{"n_layer": 25, "d_model": 64, "n_head": 2, "n_kv_head": 2, "head_dim": 32, "d_mlp": 256, "vocab_size": 2048, "activation": "tanh_gelu", "norm": "layernorm", "norm_place": "pre", "norm_eps": 1e-06, "positions": "learned", "qk_norm": false, "attn_scale": 0.177, "bias": "all", "tie_embeddings": true, "parallel_block": false, "init": "normal", "init_std_qkv": 0.0174, "init_std_o": 0.00246, "init_std_up": 0.0174, "init_std_down": 0.00246, "optimizer": "soap_variant", "lr": 0.00937, "beta1": 0.95, "beta2": 0.99, "weight_decay": 0.03, "lr_head": 0.0108, "grad_clip": 0.5, "warmup_steps": 200, "schedule": "wsd", "decay_fraction": 0.768, "decay_shape": "linear", "final_lr_fraction": 0.0, "batch_tokens": 32768, "seq_len": 256, "doc_mask": true, "train_tokens": 119700000, "steps": 3653, "dataset": "wikipedia_en"}
Each number is 200 + 30 x the weight over the matrix's rms, rounded and kept within 0 to 999. Layers, rows and columns count from 0.

# down: layer 5 MLP down (transposed), 256x64, rms 0.211, rows 96-148, columns 0-63
# up: layer 5 MLP up, 256x64, rms 0.246, rows 97-148, columns 0-63
down96,158,173,229,210,176,178,187,226,225,201,224,187,167,219,193,211,200,196,188,158,191,200,190,195,198,150,194,154,206,197,202,168,209,176,158,136,236,187,186,244,215,251,202,263,170,192,187,212,161,233,207,188,172,203,178,226,177,233,166,193,151,248,215,204
up97,221,148,170,259,191,204,197,206,161,176,218,179,183,170,182,182,212,167,173,199,228,181,220,249,191,141,238,223,215,252,267,210,190,179,198,226,228,234,225,198,207,201,224,219,181,236,137,212,165,209,152,174,260,224,95,257,145,229,194,149,188,202,195,198
down97,269,208,192,200,233,217,254,212,178,185,205,168,198,120,263,201,215,146,187,244,160,218,160,233,204,187,200,238,235,186,260,211,204,172,209,190,209,181,183,217,213,198,216,184,233,158,189,204,188,161,158,168,122,177,214,141,187,236,193,131,221,233,275,168
up98,178,163,222,183,255,235,157,184,222,158,243,135,186,177,249,197,168,171,178,206,188,174,206,280,204,138,232,207,240,241,257,137,196,140,177,205,232,235,178,204,201,211,175,236,224,296,233,186,165,217,205,220,211,238,160,226,212,195,246,231,255,216,231,134
down98,187,205,214,201,144,235,235,143,239,203,178,199,212,207,211,170,333,146,210,229,162,223,201,204,221,224,190,242,213,238,147,224,235,207,168,192,150,165,166,196,197,201,143,196,168,220,165,169,256,191,194,204,225,230,127,151,130,193,147,158,202,214,195,180
up99,316,225,185,161,206,276,180,154,186,226,194,204,183,228,228,231,239,249,183,208,200,222,206,218,181,190,155,200,206,244,154,222,180,223,179,153,177,203,179,181,159,234,147,231,245,108,224,159,221,152,256,164,221,203,203,198,173,204,200,184,299,148,220,175
down99,234,201,202,246,174,188,245,201,260,206,178,174,221,217,98,175,192,176,221,189,192,152,289,201,209,154,172,192,192,169,210,216,186,202,192,140,202,252,169,191,206,165,238,270,224,146,200,156,207,127,164,161,263,236,233,243,237,146,186,201,280,210,235,174
up100,177,178,233,190,147,162,181,197,225,248,203,189,185,214,159,206,159,188,237,197,190,198,168,236,218,169,178,209,187,205,138,230,199,236,240,184,164,242,181,189,185,193,152,229,266,203,119,226,212,155,186,179,161,208,200,188,220,221,166,205,173,289,200,131
down100,198,172,130,281,235,258,234,169,196,187,225,196,218,155,217,179,198,192,225,180,232,178,154,146,171,197,183,189,182,193,235,203,234,168,200,187,233,190,149,191,183,208,241,244,199,175,228,214,241,208,235,176,231,174,234,172,197,236,242,178,178,128,238,181
up101,196,226,257,231,227,183,198,211,201,154,222,217,187,212,189,194,235,184,218,166,251,201,208,159,193,205,190,150,170,190,200,179,237,238,208,268,200,177,185,186,190,172,217,230,194,236,160,243,176,182,218,211,165,200,204,187,181,240,182,213,169,192,225,182
down101,240,260,209,174,225,181,184,200,199,210,177,261,172,230,182,217,204,208,197,225,126,194,173,218,177,191,192,225,214,246,217,206,187,220,215,199,156,209,152,189,219,212,191,196,203,181,185,251,195,240,200,154,247,192,178,175,246,231,245,178,201,158,153,187
up102,254,168,145,185,190,208,209,160,133,181,238,205,209,202,219,207,180,155,168,174,184,184,239,189,184,206,176,174,223,196,214,138,234,221,164,198,127,227,177,225,169,234,196,192,200,209,136,243,178,172,266,172,200,157,199,177,226,172,211,172,261,223,273,175
down102,162,204,258,207,199,242,191,202,219,158,195,193,217,214,176,209,256,211,215,178,178,189,207,248,173,237,167,138,179,207,188,218,217,190,146,220,195,181,255,150,220,247,219,206,197,201,195,223,219,189,211,179,210,241,166,218,173,207,215,228,154,203,211,217
up103,204,161,194,223,132,225,281,197,202,178,219,227,190,211,218,228,167,225,147,210,197,177,217,157,172,196,196,240,199,177,226,210,185,213,250,143,223,282,187,252,211,222,198,174,181,216,221,211,232,110,229,194,221,221,204,210,141,219,158,201,263,226,152,161
down103,206,217,196,192,218,225,226,207,235,205,211,234,205,228,248,256,138,187,248,228,215,178,159,245,231,137,246,197,192,188,185,215,162,209,244,227,131,185,159,214,169,171,226,242,241,143,167,266,189,184,239,173,192,248,250,200,249,225,210,212,193,156,257,200
up104,172,205,208,218,207,193,196,173,233,262,229,165,189,200,229,202,211,221,189,198,193,226,191,157,176,168,226,221,143,210,238,207,185,233,237,140,199,193,142,222,218,237,196,237,175,174,163,207,187,150,207,180,230,210,219,228,218,219,215,168,227,212,185,191
down104,187,223,200,186,232,186,202,175,215,156,270,200,160,225,203,192,211,209,192,191,159,168,139,183,222,171,187,194,199,191,200,230,167,168,151,238,235,195,189,245,180,180,207,181,192,199,192,205,214,170,166,208,205,147,233,166,219,207,164,184,197,200,214,163
up105,219,220,218,211,204,219,177,206,194,221,226,201,270,229,233,214,190,221,233,185,192,209,266,215,227,193,237,225,163,203,275,201,197,241,203,167,244,163,171,240,148,230,166,247,181,221,206,204,147,170,206,206,215,235,221,252,204,222,257,229,208,209,169,190
down105,193,176,208,206,210,145,214,149,239,225,185,218,197,174,217,232,216,183,214,230,183,158,175,222,210,188,237,214,213,215,150,257,194,169,173,197,143,180,205,214,201,207,188,141,215,160,180,227,240,252,225,218,146,180,183,145,234,166,196,187,269,182,191,229
up106,215,235,213,299,181,141,255,240,164,185,152,272,232,231,200,168,188,149,207,221,276,216,180,117,149,201,219,172,196,205,222,170,213,270,316,190,190,175,197,160,139,188,196,187,224,178,187,236,158,236,169,208,116,191,183,284,161,239,228,158,198,225,152,211
down106,222,136,219,260,189,188,177,293,163,217,169,186,207,265,154,232,215,224,209,282,257,284,207,149,166,178,246,191,244,140,216,205,236,215,216,196,207,149,189,200,188,225,190,259,165,176,261,281,128,166,204,186,161,153,110,263,210,184,242,173,262,263,123,229
up107,200,198,178,234,204,205,218,170,215,198,206,217,201,184,190,220,193,229,208,209,194,192,218,249,182,210,191,204,177,230,264,243,218,186,187,216,231,198,216,177,179,192,214,215,224,189,170,210,170,232,234,172,206,200,207,235,211,157,184,176,215,217,212,208
down107,166,183,222,223,187,147,187,226,224,174,198,237,182,189,208,209,193,202,224,211,200,197,197,218,237,239,203,162,203,236,181,199,246,226,172,221,223,197,226,184,216,213,207,257,210,231,224,217,193,254,221,231,203,191,185,180,200,204,179,204,170,214,234,213
up108,237,183,188,150,200,204,136,245,227,184,200,219,255,239,197,214,193,220,202,224,200,222,205,226,225,204,194,194,234,190,191,195,199,178,226,186,214,217,160,197,228,215,174,186,231,204,190,174,214,242,211,240,203,163,178,223,188,176,238,176,234,138,208,192
down108,142,245,235,207,212,234,247,168,191,115,199,214,237,200,205,205,186,245,183,177,232,176,212,217,186,175,182,192,199,139,217,197,225,210,193,165,195,188,229,147,150,226,190,170,213,195,159,197,197,187,178,210,184,174,234,174,203,181,218,218,166,204,177,202
up109,216,216,149,155,177,273,185,228,249,116,205,183,201,202,169,199,182,230,261,148,198,205,203,208,165,181,236,156,227,212,250,217,246,157,267,206,208,215,157,187,211,159,189,205,157,257,178,239,254,172,233,225,229,191,149,181,247,246,231,171,176,181,208,139
down109,172,210,237,251,194,182,222,197,175,154,182,229,245,134,147,185,200,263,235,129,219,136,236,229,151,296,212,176,167,171,176,157,199,280,264,260,199,186,239,198,190,168,181,211,156,236,219,235,259,178,214,209,192,141,168,211,185,208,249,213,238,193,166,192
up110,175,224,217,291,204,205,223,183,201,217,275,179,197,217,177,228,236,195,206,209,146,178,214,253,156,204,208,198,166,164,147,181,216,121,160,179,194,144,216,178,174,203,167,241,196,192,140,202,184,220,203,114,159,262,205,150,230,251,215,212,240,215,235,187
down110,226,186,185,217,188,206,178,203,204,210,221,173,188,233,281,195,229,178,191,217,250,208,145,165,204,192,196,264,202,228,129,276,165,279,191,250,252,173,123,205,162,186,189,185,169,243,227,180,191,179,197,209,270,171,251,236,114,168,239,187,178,130,222,194
up111,159,194,220,220,176,223,198,209,241,224,257,212,247,169,170,176,195,256,163,163,217,252,219,202,160,190,193,268,174,224,236,148,212,225,198,162,164,220,146,138,191,244,207,183,195,220,193,154,176,198,211,204,200,219,131,191,212,168,199,225,225,218,216,179
down111,228,162,170,194,221,219,173,239,187,172,211,217,203,199,234,177,218,192,243,211,152,206,177,152,234,232,167,192,208,163,160,219,163,213,139,251,213,244,232,255,198,210,231,161,181,178,158,199,205,181,190,178,200,217,267,117,185,178,209,154,191,188,231,212
up112,199,178,197,213,189,189,201,203,194,213,201,175,206,160,211,203,188,168,182,224,193,163,176,187,204,180,211,191,216,220,164,236,213,198,179,200,202,196,221,237,181,209,200,222,226,219,212,211,215,148,207,217,221,201,162,241,219,208,189,208,219,188,236,201
down112,153,210,197,207,191,204,237,234,239,214,191,229,222,196,208,168,199,198,205,208,218,205,204,187,212,239,245,243,187,192,242,210,235,202,216,181,195,192,166,194,192,215,200,214,201,187,172,194,233,226,158,173,189,222,222,169,194,234,196,206,199,238,200,219
up113,216,220,153,203,190,214,189,228,200,170,235,202,235,225,253,207,204,151,159,156,162,162,243,200,165,242,143,174,187,169,179,176,203,235,199,190,209,210,188,186,193,177,190,183,224,162,224,227,162,208,249,208,185,188,207,204,231,237,221,177,136,187,220,170
down113,192,211,196,206,176,228,228,192,250,187,161,175,224,208,148,188,231,180,172,167,168,151,179,149,178,222,197,206,239,218,206,237,220,238,170,157,209,172,187,249,194,179,203,252,217,239,199,142,217,192,169,222,255,228,219,188,240,176,198,191,200,261,171,219
up114,208,170,202,232,136,140,210,155,219,238,229,222,151,155,160,221,197,165,200,136,189,163,204,235,155,226,179,178,234,252,191,217,224,216,174,214,220,215,209,157,160,192,223,246,257,245,184,260,245,237,146,178,255,200,129,224,160,246,182,235,198,231,219,249
down114,191,221,203,205,217,195,204,174,161,132,196,239,172,154,257,157,199,230,191,234,135,157,134,190,197,185,216,198,223,169,159,208,140,233,164,195,205,194,166,191,201,207,135,209,223,184,152,193,218,169,173,168,148,200,257,173,185,226,173,210,184,245,182,222
up115,216,235,207,185,208,209,210,216,210,216,189,214,192,239,221,215,164,179,154,165,162,204,200,240,202,182,199,247,208,231,214,206,147,174,275,237,225,207,196,208,233,202,218,203,98,173,226,225,236,160,206,239,204,187,226,196,211,145,182,228,199,191,213,207
down115,186,191,182,200,169,199,243,252,205,193,205,195,149,216,233,183,252,229,198,186,214,216,202,191,149,203,214,231,215,156,159,241,190,202,199,157,249,242,150,249,187,230,184,241,195,152,202,169,180,206,221,194,189,227,199,217,217,179,193,224,166,255,195,238
up116,205,232,199,149,220,261,189,194,132,205,237,160,241,220,190,184,147,225,234,164,213,222,257,208,211,204,205,193,231,239,158,174,182,211,150,176,211,226,136,211,225,202,204,213,140,157,210,155,241,159,203,190,169,175,157,240,198,216,220,163,221,180,287,219
down116,200,226,215,201,182,132,208,206,234,197,172,180,235,190,134,201,199,200,281,196,260,270,184,169,226,257,179,171,242,187,232,231,222,162,162,168,152,224,217,212,154,203,208,137,213,222,247,199,246,210,191,143,206,180,134,249,239,126,178,162,249,224,191,159
up117,273,169,183,252,184,175,183,251,242,165,195,233,212,197,210,155,240,189,196,216,230,244,189,180,184,173,219,195,211,227,254,225,238,246,271,229,239,170,230,204,170,223,133,224,225,193,180,212,151,142,251,144,128,236,173,231,177,199,217,183,199,234,189,217
down117,212,217,227,185,242,167,200,162,229,187,226,219,121,162,202,217,230,237,157,232,156,153,153,217,208,227,258,198,210,227,230,221,197,232,229,222,193,229,217,217,227,252,186,184,208,138,214,206,184,186,207,189,230,203,199,216,169,208,223,224,198,299,211,199
up118,166,207,210,219,252,201,187,243,185,233,214,219,212,209,181,157,212,229,184,174,168,191,280,231,221,237,154,226,166,168,203,184,217,178,240,148,166,169,202,221,189,211,166,200,247,246,231,190,154,122,234,199,277,167,205,227,157,187,223,229,253,157,221,226
down118,223,244,191,247,179,181,217,208,199,228,217,264,168,208,192,143,289,239,255,206,206,174,246,161,174,170,195,152,146,155,218,168,194,182,231,174,119,165,167,225,160,194,227,177,279,227,240,247,229,234,224,191,202,162,249,186,194,189,181,167,219,225,214,177
up119,164,186,208,201,201,200,220,126,199,208,228,174,235,207,254,191,217,183,182,166,164,258,187,224,191,226,170,213,187,217,255,217,234,181,199,181,198,228,194,200,200,169,208,219,151,210,190,214,221,201,205,199,189,202,231,195,246,179,179,193,228,201,229,181
down119,200,217,164,214,205,156,205,209,189,184,210,250,163,240,185,203,195,227,193,202,184,189,177,188,164,202,228,212,216,184,154,186,204,225,194,192,212,174,230,230,204,246,177,211,172,176,232,203,220,216,163,221,195,161,204,189,183,236,211,182,168,198,209,218
up120,217,199,223,152,196,201,213,195,214,219,234,178,186,201,255,182,192,230,176,212,165,233,195,219,197,185,181,237,189,161,199,171,194,205,212,158,195,215,187,213,229,184,181,189,161,144,178,230,271,187,240,167,202,165,225,219,236,190,187,169,207,221,223,203
down120,192,165,175,215,233,186,171,199,206,213,166,223,195,199,190,198,196,210,206,186,216,193,206,213,215,264,174,172,236,226,185,243,216,177,197,176,220,188,252,152,209,192,196,198,220,205,201,185,147,217,189,195,213,166,168,175,162,200,195,237,222,181,142,180
up121,219,238,220,195,227,210,193,209,210,209,269,233,220,232,188,214,199,261,157,205,253,190,277,198,200,209,130,187,243,194,205,192,237,186,154,169,208,197,167,186,214,197,186,186,200,185,191,182,196,165,156,154,224,179,147,202,180,205,205,142,188,187,249,175
down121,214,200,194,176,224,187,234,139,166,209,191,198,170,262,243,215,161,228,231,156,196,206,240,167,202,165,217,240,200,166,200,140,183,150,245,183,207,243,195,293,174,221,192,191,139,205,163,210,178,203,186,182,177,185,210,202,162,201,196,164,204,175,183,233
up122,172,198,206,179,189,200,199,194,221,260,184,185,260,188,175,224,200,223,192,236,175,241,191,231,169,231,169,233,236,219,237,216,197,137,206,212,177,169,202,198,211,194,198,178,214,223,189,209,247,266,211,176,178,208,182,209,159,223,177,196,212,168,193,186
down122,239,197,199,171,216,229,202,240,202,169,179,164,188,189,186,199,192,220,225,206,191,193,174,158,198,140,205,152,195,212,208,226,215,216,196,180,199,239,189,181,213,225,176,218,188,218,251,213,250,177,189,201,209,223,189,235,246,217,237,224,194,190,241,211
up123,164,220,177,188,155,208,194,225,194,198,264,219,180,236,172,172,197,203,232,244,226,179,165,205,223,239,189,226,226,185,173,240,241,182,186,251,185,183,218,173,187,149,195,215,223,236,191,182,178,215,236,211,148,201,178,159,175,195,176,208,236,181,250,219
down123,194,224,199,171,251,189,165,220,235,233,189,163,193,188,245,226,220,211,189,172,202,180,190,162,173,153,217,217,214,199,202,190,166,209,237,144,240,214,150,195,171,230,201,187,185,232,201,180,166,219,199,201,243,191,237,232,206,200,230,168,197,196,212,211
up124,209,185,228,243,188,240,161,215,173,159,194,228,186,202,205,189,202,184,172,232,197,216,211,214,189,208,208,218,188,253,203,202,231,176,200,216,210,205,171,206,207,190,216,225,239,189,228,201,148,187,188,166,190,192,196,245,205,193,213,213,221,182,212,228
down124,217,174,237,255,168,215,165,219,172,179,185,220,208,129,238,190,225,181,202,194,220,174,219,169,218,184,166,179,166,200,215,233,210,202,178,188,203,248,225,225,173,222,221,198,218,206,169,177,201,224,208,198,209,217,254,160,209,201,212,221,218,154,200,243
up125,198,195,182,134,260,194,202,229,236,187,244,192,231,225,195,182,189,194,230,169,203,219,249,227,205,150,188,186,197,162,201,247,249,189,187,216,185,215,185,256,225,132,268,190,227,198,220,187,185,183,216,213,205,196,148,173,222,161,173,258,200,184,199,179
down125,191,202,223,226,157,213,186,151,271,176,201,181,151,198,212,223,192,162,201,193,150,214,165,209,230,197,246,225,224,230,182,237,145,249,245,242,198,235,215,190,177,220,214,208,209,197,190,231,262,252,194,227,201,170,185,237,220,170,175,181,168,260,183,210
up126,188,175,168,198,175,171,168,232,186,271,179,203,195,201,146,215,226,224,221,170,180,169,235,192,119,168,212,235,216,215,244,181,228,167,243,188,200,229,176,186,234,199,198,269,213,230,142,215,182,238,185,244,179,210,196,225,176,227,185,183,233,250,179,222
down126,165,143,196,190,217,222,205,272,228,178,181,267,207,188,197,202,179,203,202,199,197,201,209,152,153,126,156,214,183,193,196,242,186,202,201,140,236,215,198,241,197,157,179,230,255,226,190,165,182,268,184,225,192,212,216,236,190,261,209,211,173,256,150,232
up127,171,290,210,175,184,204,168,244,197,150,200,208,185,176,196,211,171,223,163,229,155,206,195,209,232,182,178,209,187,220,215,223,216,171,215,200,249,156,224,225,171,159,185,229,170,184,210,181,200,208,171,188,171,207,244,193,177,184,173,184,167,209,229,226
down127,242,234,208,187,218,205,251,163,177,137,199,190,222,128,216,197,231,216,215,233,228,218,166,174,178,237,189,210,220,218,207,201,186,260,235,218,239,189,239,258,204,193,194,193,264,185,222,200,192,169,208,183,177,176,232,233,217,197,211,149,241,169,184,207
up128,181,179,176,187,133,178,195,190,217,210,213,179,211,182,194,191,184,187,193,193,217,218,237,175,190,229,188,220,229,219,190,204,219,182,227,207,181,215,163,223,194,215,202,246,254,211,180,232,231,227,208,210,204,201,200,190,180,193,198,166,223,180,193,194
down128,227,178,191,167,164,219,203,198,212,236,212,182,169,192,180,208,211,204,201,200,214,169,216,143,206,194,214,237,190,209,158,167,187,177,201,220,235,185,231,207,195,236,229,180,196,208,204,237,216,158,220,213,264,224,206,218,218,185,193,216,192,263,223,161
up129,181,222,231,233,233,160,219,213,179,225,183,169,185,252,233,186,155,211,276,189,228,201,170,203,224,176,171,169,209,198,197,157,195,235,194,172,179,183,208,185,190,111,173,239,216,227,219,212,151,123,185,216,242,190,182,236,239,258,184,223,272,192,167,210
down129,194,189,228,198,180,245,174,199,221,247,273,201,187,202,189,207,145,210,169,225,201,225,164,243,234,240,185,183,221,211,229,206,195,211,214,137,152,186,210,248,158,188,256,180,198,187,178,273,183,167,218,151,219,201,203,148,177,205,223,170,252,211,161,151
up130,234,191,256,149,197,191,242,226,153,242,215,197,95,131,218,179,213,214,239,153,157,165,156,228,150,147,253,219,220,230,178,189,162,216,176,204,198,158,223,195,207,184,202,207,227,209,226,239,214,143,219,213,195,255,154,202,263,176,217,238,207,212,205,260
down130,139,199,159,271,170,221,211,219,267,259,167,172,206,195,205,223,151,199,261,243,245,163,232,160,268,222,227,194,220,223,192,250,283,207,233,170,225,268,196,195,195,234,201,243,236,188,168,211,193,209,150,199,203,220,242,205,274,202,161,181,188,173,206,172
up131,201,205,207,153,196,213,197,196,165,229,177,147,217,186,205,197,145,199,206,200,186,209,202,209,214,213,216,158,196,233,235,222,220,201,235,205,178,195,216,191,213,158,220,181,215,237,222,222,180,187,217,200,210,171,188,200,211,213,195,178,195,206,198,195
down131,206,233,225,193,194,179,175,206,251,207,231,189,218,207,231,208,185,192,193,195,193,250,209,266,202,247,196,205,177,176,205,236,160,204,210,176,166,205,219,216,191,206,214,199,197,167,216,227,230,242,242,214,262,230,227,172,216,247,219,202,207,167,187,216
up132,198,217,225,166,238,191,159,205,165,174,306,195,247,141,213,185,182,183,203,158,234,184,303,202,232,178,166,208,185,172,213,151,204,182,192,169,162,213,174,189,245,146,188,172,158,192,180,222,167,125,268,224,188,226,202,190,227,215,236,173,209,181,237,204
down132,196,169,173,258,147,189,218,158,230,235,138,240,212,203,191,186,224,174,227,199,170,164,191,202,155,206,187,225,191,200,156,211,164,202,226,225,181,208,196,200,186,188,216,197,231,203,244,167,260,235,140,216,240,203,203,209,190,188,205,195,187,175,180,189
up133,206,161,159,197,150,191,179,243,163,206,143,208,164,212,169,222,206,197,170,171,200,226,143,208,181,210,175,195,201,205,222,253,273,167,150,213,193,218,213,211,207,159,204,215,183,263,199,194,220,202,172,239,251,167,159,219,149,146,176,179,209,189,178,254
down133,168,209,177,222,213,194,216,123,200,192,202,186,200,195,200,198,182,190,189,195,213,206,141,166,209,167,209,223,220,189,186,209,185,206,157,186,195,183,200,207,200,185,205,196,202,243,173,210,223,214,230,246,160,208,252,246,186,199,157,272,194,244,248,263
up134,217,229,193,215,188,197,198,200,173,225,212,170,209,209,175,200,184,228,159,221,185,194,210,249,181,214,169,162,206,197,232,207,179,219,175,207,186,195,203,175,247,189,189,183,218,222,181,202,188,166,213,243,218,196,176,232,186,227,174,133,250,245,202,121
down134,202,202,232,181,220,187,142,156,195,206,192,163,136,184,214,208,225,203,219,171,197,196,163,155,193,238,185,186,196,256,217,173,165,192,239,226,185,166,209,229,198,258,172,230,177,233,196,222,212,230,204,222,224,258,221,188,210,235,220,185,194,215,197,208
up135,224,231,164,141,197,191,240,239,128,212,266,158,254,243,245,220,208,177,139,165,246,250,220,224,167,215,171,229,239,181,238,148,183,191,229,230,198,143,275,188,199,199,212,173,207,153,190,194,198,204,204,159,216,238,219,165,218,219,174,156,227,213,193,197
down135,175,249,171,230,153,193,241,221,152,218,275,175,147,202,257,156,175,198,197,154,230,251,197,226,220,213,210,214,173,216,200,164,184,142,254,141,198,165,212,149,134,181,145,207,205,159,166,198,203,224,227,193,227,209,171,256,251,213,120,169,171,187,185,205
up136,230,181,194,193,183,157,217,210,154,205,232,191,204,203,233,198,191,192,164,164,196,222,216,213,148,189,204,168,272,182,276,235,187,187,239,236,193,175,184,152,202,144,170,198,154,205,193,215,195,222,280,194,182,239,242,215,146,216,183,191,184,148,213,152
down136,246,191,164,244,163,202,179,187,206,232,203,156,228,244,134,171,177,236,234,168,213,189,221,136,170,191,209,245,159,185,227,217,214,181,211,137,190,190,170,172,231,214,170,178,186,160,244,193,239,177,239,163,162,168,173,157,198,260,252,232,145,187,160,211
up137,273,208,177,183,186,223,176,154,145,189,170,231,227,238,243,213,170,239,202,218,175,253,216,244,207,215,183,209,217,196,242,195,205,145,213,233,154,199,146,176,220,144,179,196,215,188,224,222,218,229,210,219,167,140,206,197,166,177,189,193,245,188,234,229
down137,227,242,237,193,181,192,225,193,205,217,246,252,187,221,171,166,225,210,211,283,221,249,163,236,200,231,236,172,181,196,239,161,210,166,184,164,194,201,187,183,211,170,264,213,167,241,222,190,176,178,172,245,188,127,194,162,171,220,211,171,254,274,201,160
up138,161,209,177,225,149,219,240,268,206,239,222,245,139,217,198,192,219,135,177,223,177,155,216,200,175,179,171,205,232,225,169,197,252,202,198,169,259,220,226,209,198,225,244,216,218,213,215,206,189,171,210,156,171,181,226,169,241,203,205,167,196,243,154,204
down138,197,220,218,201,220,206,203,146,219,195,196,211,242,207,160,228,268,199,217,178,183,203,194,202,176,220,228,191,201,176,165,194,200,239,199,212,140,165,197,201,176,186,196,170,122,219,175,217,213,176,219,196,208,209,150,220,176,213,252,211,201,244,214,153
up139,203,259,252,113,195,192,183,216,172,167,213,194,224,197,243,165,195,242,167,199,152,254,257,234,221,186,184,173,194,214,243,237,223,193,199,178,221,187,195,237,211,148,215,201,208,194,227,178,203,208,234,214,133,179,220,189,184,212,135,196,169,220,201,180
down139,137,192,204,209,241,186,227,175,183,122,158,213,230,185,207,175,187,244,209,235,193,203,157,175,234,237,193,187,204,197,236,191,141,219,190,183,171,225,246,199,209,235,222,164,243,154,176,202,207,198,180,151,151,209,221,200,228,229,220,197,232,216,173,207
up140,220,193,192,180,181,175,212,219,196,237,259,195,187,195,185,207,201,236,188,149,255,176,187,215,178,215,220,183,193,149,208,197,241,213,188,198,253,211,217,216,212,220,192,226,178,193,240,230,197,218,185,235,189,208,174,169,193,187,209,224,217,184,195,187
down140,229,232,239,173,194,209,203,169,199,243,178,222,177,214,200,203,217,181,200,287,181,219,157,178,212,179,177,241,212,210,236,244,161,198,215,186,153,182,211,167,174,198,242,172,198,186,156,158,221,243,204,213,202,256,204,208,199,177,202,202,172,194,196,179
up141,174,189,229,240,228,188,217,256,173,193,202,193,222,208,194,140,210,252,179,221,229,221,219,193,191,248,239,194,175,199,203,167,258,246,249,144,227,219,188,193,229,213,128,208,186,143,212,191,179,188,260,244,167,179,219,196,170,164,220,151,234,152,163,202
down141,240,192,236,206,203,267,213,144,255,253,173,215,254,163,240,160,199,196,200,228,151,183,177,183,206,214,199,186,235,200,167,235,192,221,199,254,162,179,206,204,176,189,215,183,239,202,189,184,182,179,223,197,233,181,276,205,171,152,216,224,208,222,214,184
up142,237,190,164,194,209,176,169,230,164,183,222,222,183,238,213,239,236,175,175,236,173,141,187,218,194,186,197,224,194,187,155,160,247,198,121,197,190,260,242,207,178,216,263,218,180,170,145,247,182,224,213,157,206,182,171,212,184,201,241,196,158,167,240,218
down142,182,210,222,153,148,207,224,177,259,185,202,128,217,184,252,185,259,171,209,178,180,166,191,225,162,194,192,203,195,197,172,181,203,223,135,202,224,173,239,212,194,251,231,195,166,165,208,179,189,173,276,139,179,224,258,148,232,179,231,222,148,171,204,224
up143,206,228,220,216,180,228,187,168,200,206,229,197,178,187,153,192,208,198,173,219,206,175,245,186,242,203,168,226,185,205,213,239,192,188,216,204,213,185,188,184,185,180,206,188,199,214,189,191,191,187,203,176,207,195,208,206,184,162,201,192,217,207,204,182
down143,167,224,187,210,204,180,230,229,223,181,202,234,204,153,251,199,166,206,161,232,180,222,224,203,224,195,195,234,205,191,192,204,231,213,187,186,215,185,209,220,215,217,208,209,196,194,202,252,203,231,185,214,189,157,222,205,228,221,237,179,188,184,210,265
up144,208,163,222,212,188,177,181,252,196,203,175,196,248,196,210,183,189,193,192,189,189,247,252,223,219,226,210,191,214,204,217,135,194,221,206,204,215,231,216,202,237,216,221,199,180,211,203,197,215,196,190,205,201,207,154,210,190,184,197,177,202,225,181,210
down144,214,218,210,228,205,231,185,229,198,190,248,163,212,194,195,191,189,256,223,185,181,170,214,202,175,165,225,171,197,212,237,199,191,227,177,209,201,187,158,237,182,186,198,215,214,231,254,187,203,201,217,215,210,214,198,236,213,193,211,189,174,186,199,186
up145,169,210,188,179,192,205,151,204,181,236,193,158,223,225,188,225,140,246,205,219,195,202,178,248,197,186,183,200,216,216,200,215,220,203,204,247,168,203,218,181,184,222,190,213,230,219,225,178,147,215,199,208,223,185,196,201,200,170,183,216,205,186,213,155
down145,149,235,213,161,152,194,137,192,215,209,163,183,166,228,245,183,214,203,171,231,232,249,184,181,200,218,161,222,174,200,152,201,193,188,211,225,162,166,199,208,252,237,184,191,156,179,205,226,136,184,188,210,214,189,190,200,192,184,232,159,204,177,219,212
up146,198,239,244,105,207,150,207,244,171,199,209,243,165,228,193,164,233,130,251,204,266,236,125,131,183,149,164,192,202,233,165,167,222,227,248,199,184,180,160,204,178,190,194,276,200,201,178,195,227,210,246,226,145,236,221,164,249,221,251,152,171,190,272,246
down146,174,160,164,181,218,197,269,225,135,169,172,223,192,194,205,196,150,138,207,123,197,180,216,210,179,225,210,231,208,241,257,161,173,185,240,250,257,180,250,273,205,228,209,172,143,166,224,218,138,192,154,213,179,219,201,138,242,222,188,224,190,180,163,228
up147,152,207,201,191,215,201,222,208,183,185,220,160,148,205,249,164,227,239,223,141,217,215,189,191,209,194,185,186,179,193,186,218,256,242,160,229,240,199,227,198,237,203,193,181,206,217,208,224,203,126,198,220,235,151,196,223,203,241,188,195,249,169,176,227
down147,159,188,192,170,209,170,180,257,207,247,243,257,240,222,197,175,210,258,215,219,206,250,163,189,195,195,239,216,175,179,256,230,247,153,248,194,177,183,230,234,191,180,199,214,183,217,219,216,163,219,197,245,219,176,216,213,141,238,182,182,209,221,159,167
up148,198,212,221,161,236,189,223,215,197,229,202,190,217,174,196,214,196,186,194,139,184,170,213,206,208,160,227,145,186,172,162,178,235,217,213,141,204,219,210,217,228,199,243,182,168,199,218,206,220,213,185,222,239,171,196,157,194,197,193,167,189,186,218,177
down148,225,165,186,217,158,174,146,183,212,179,210,168,172,166,178,187,183,142,209,187,209,179,233,227,185,213,165,201,233,169,209,250,199,171,186,221,215,182,199,192,163,174,199,207,241,235,175,212,168,166,192,231,209,176,196,161,166,161,170,219,213,221,209,231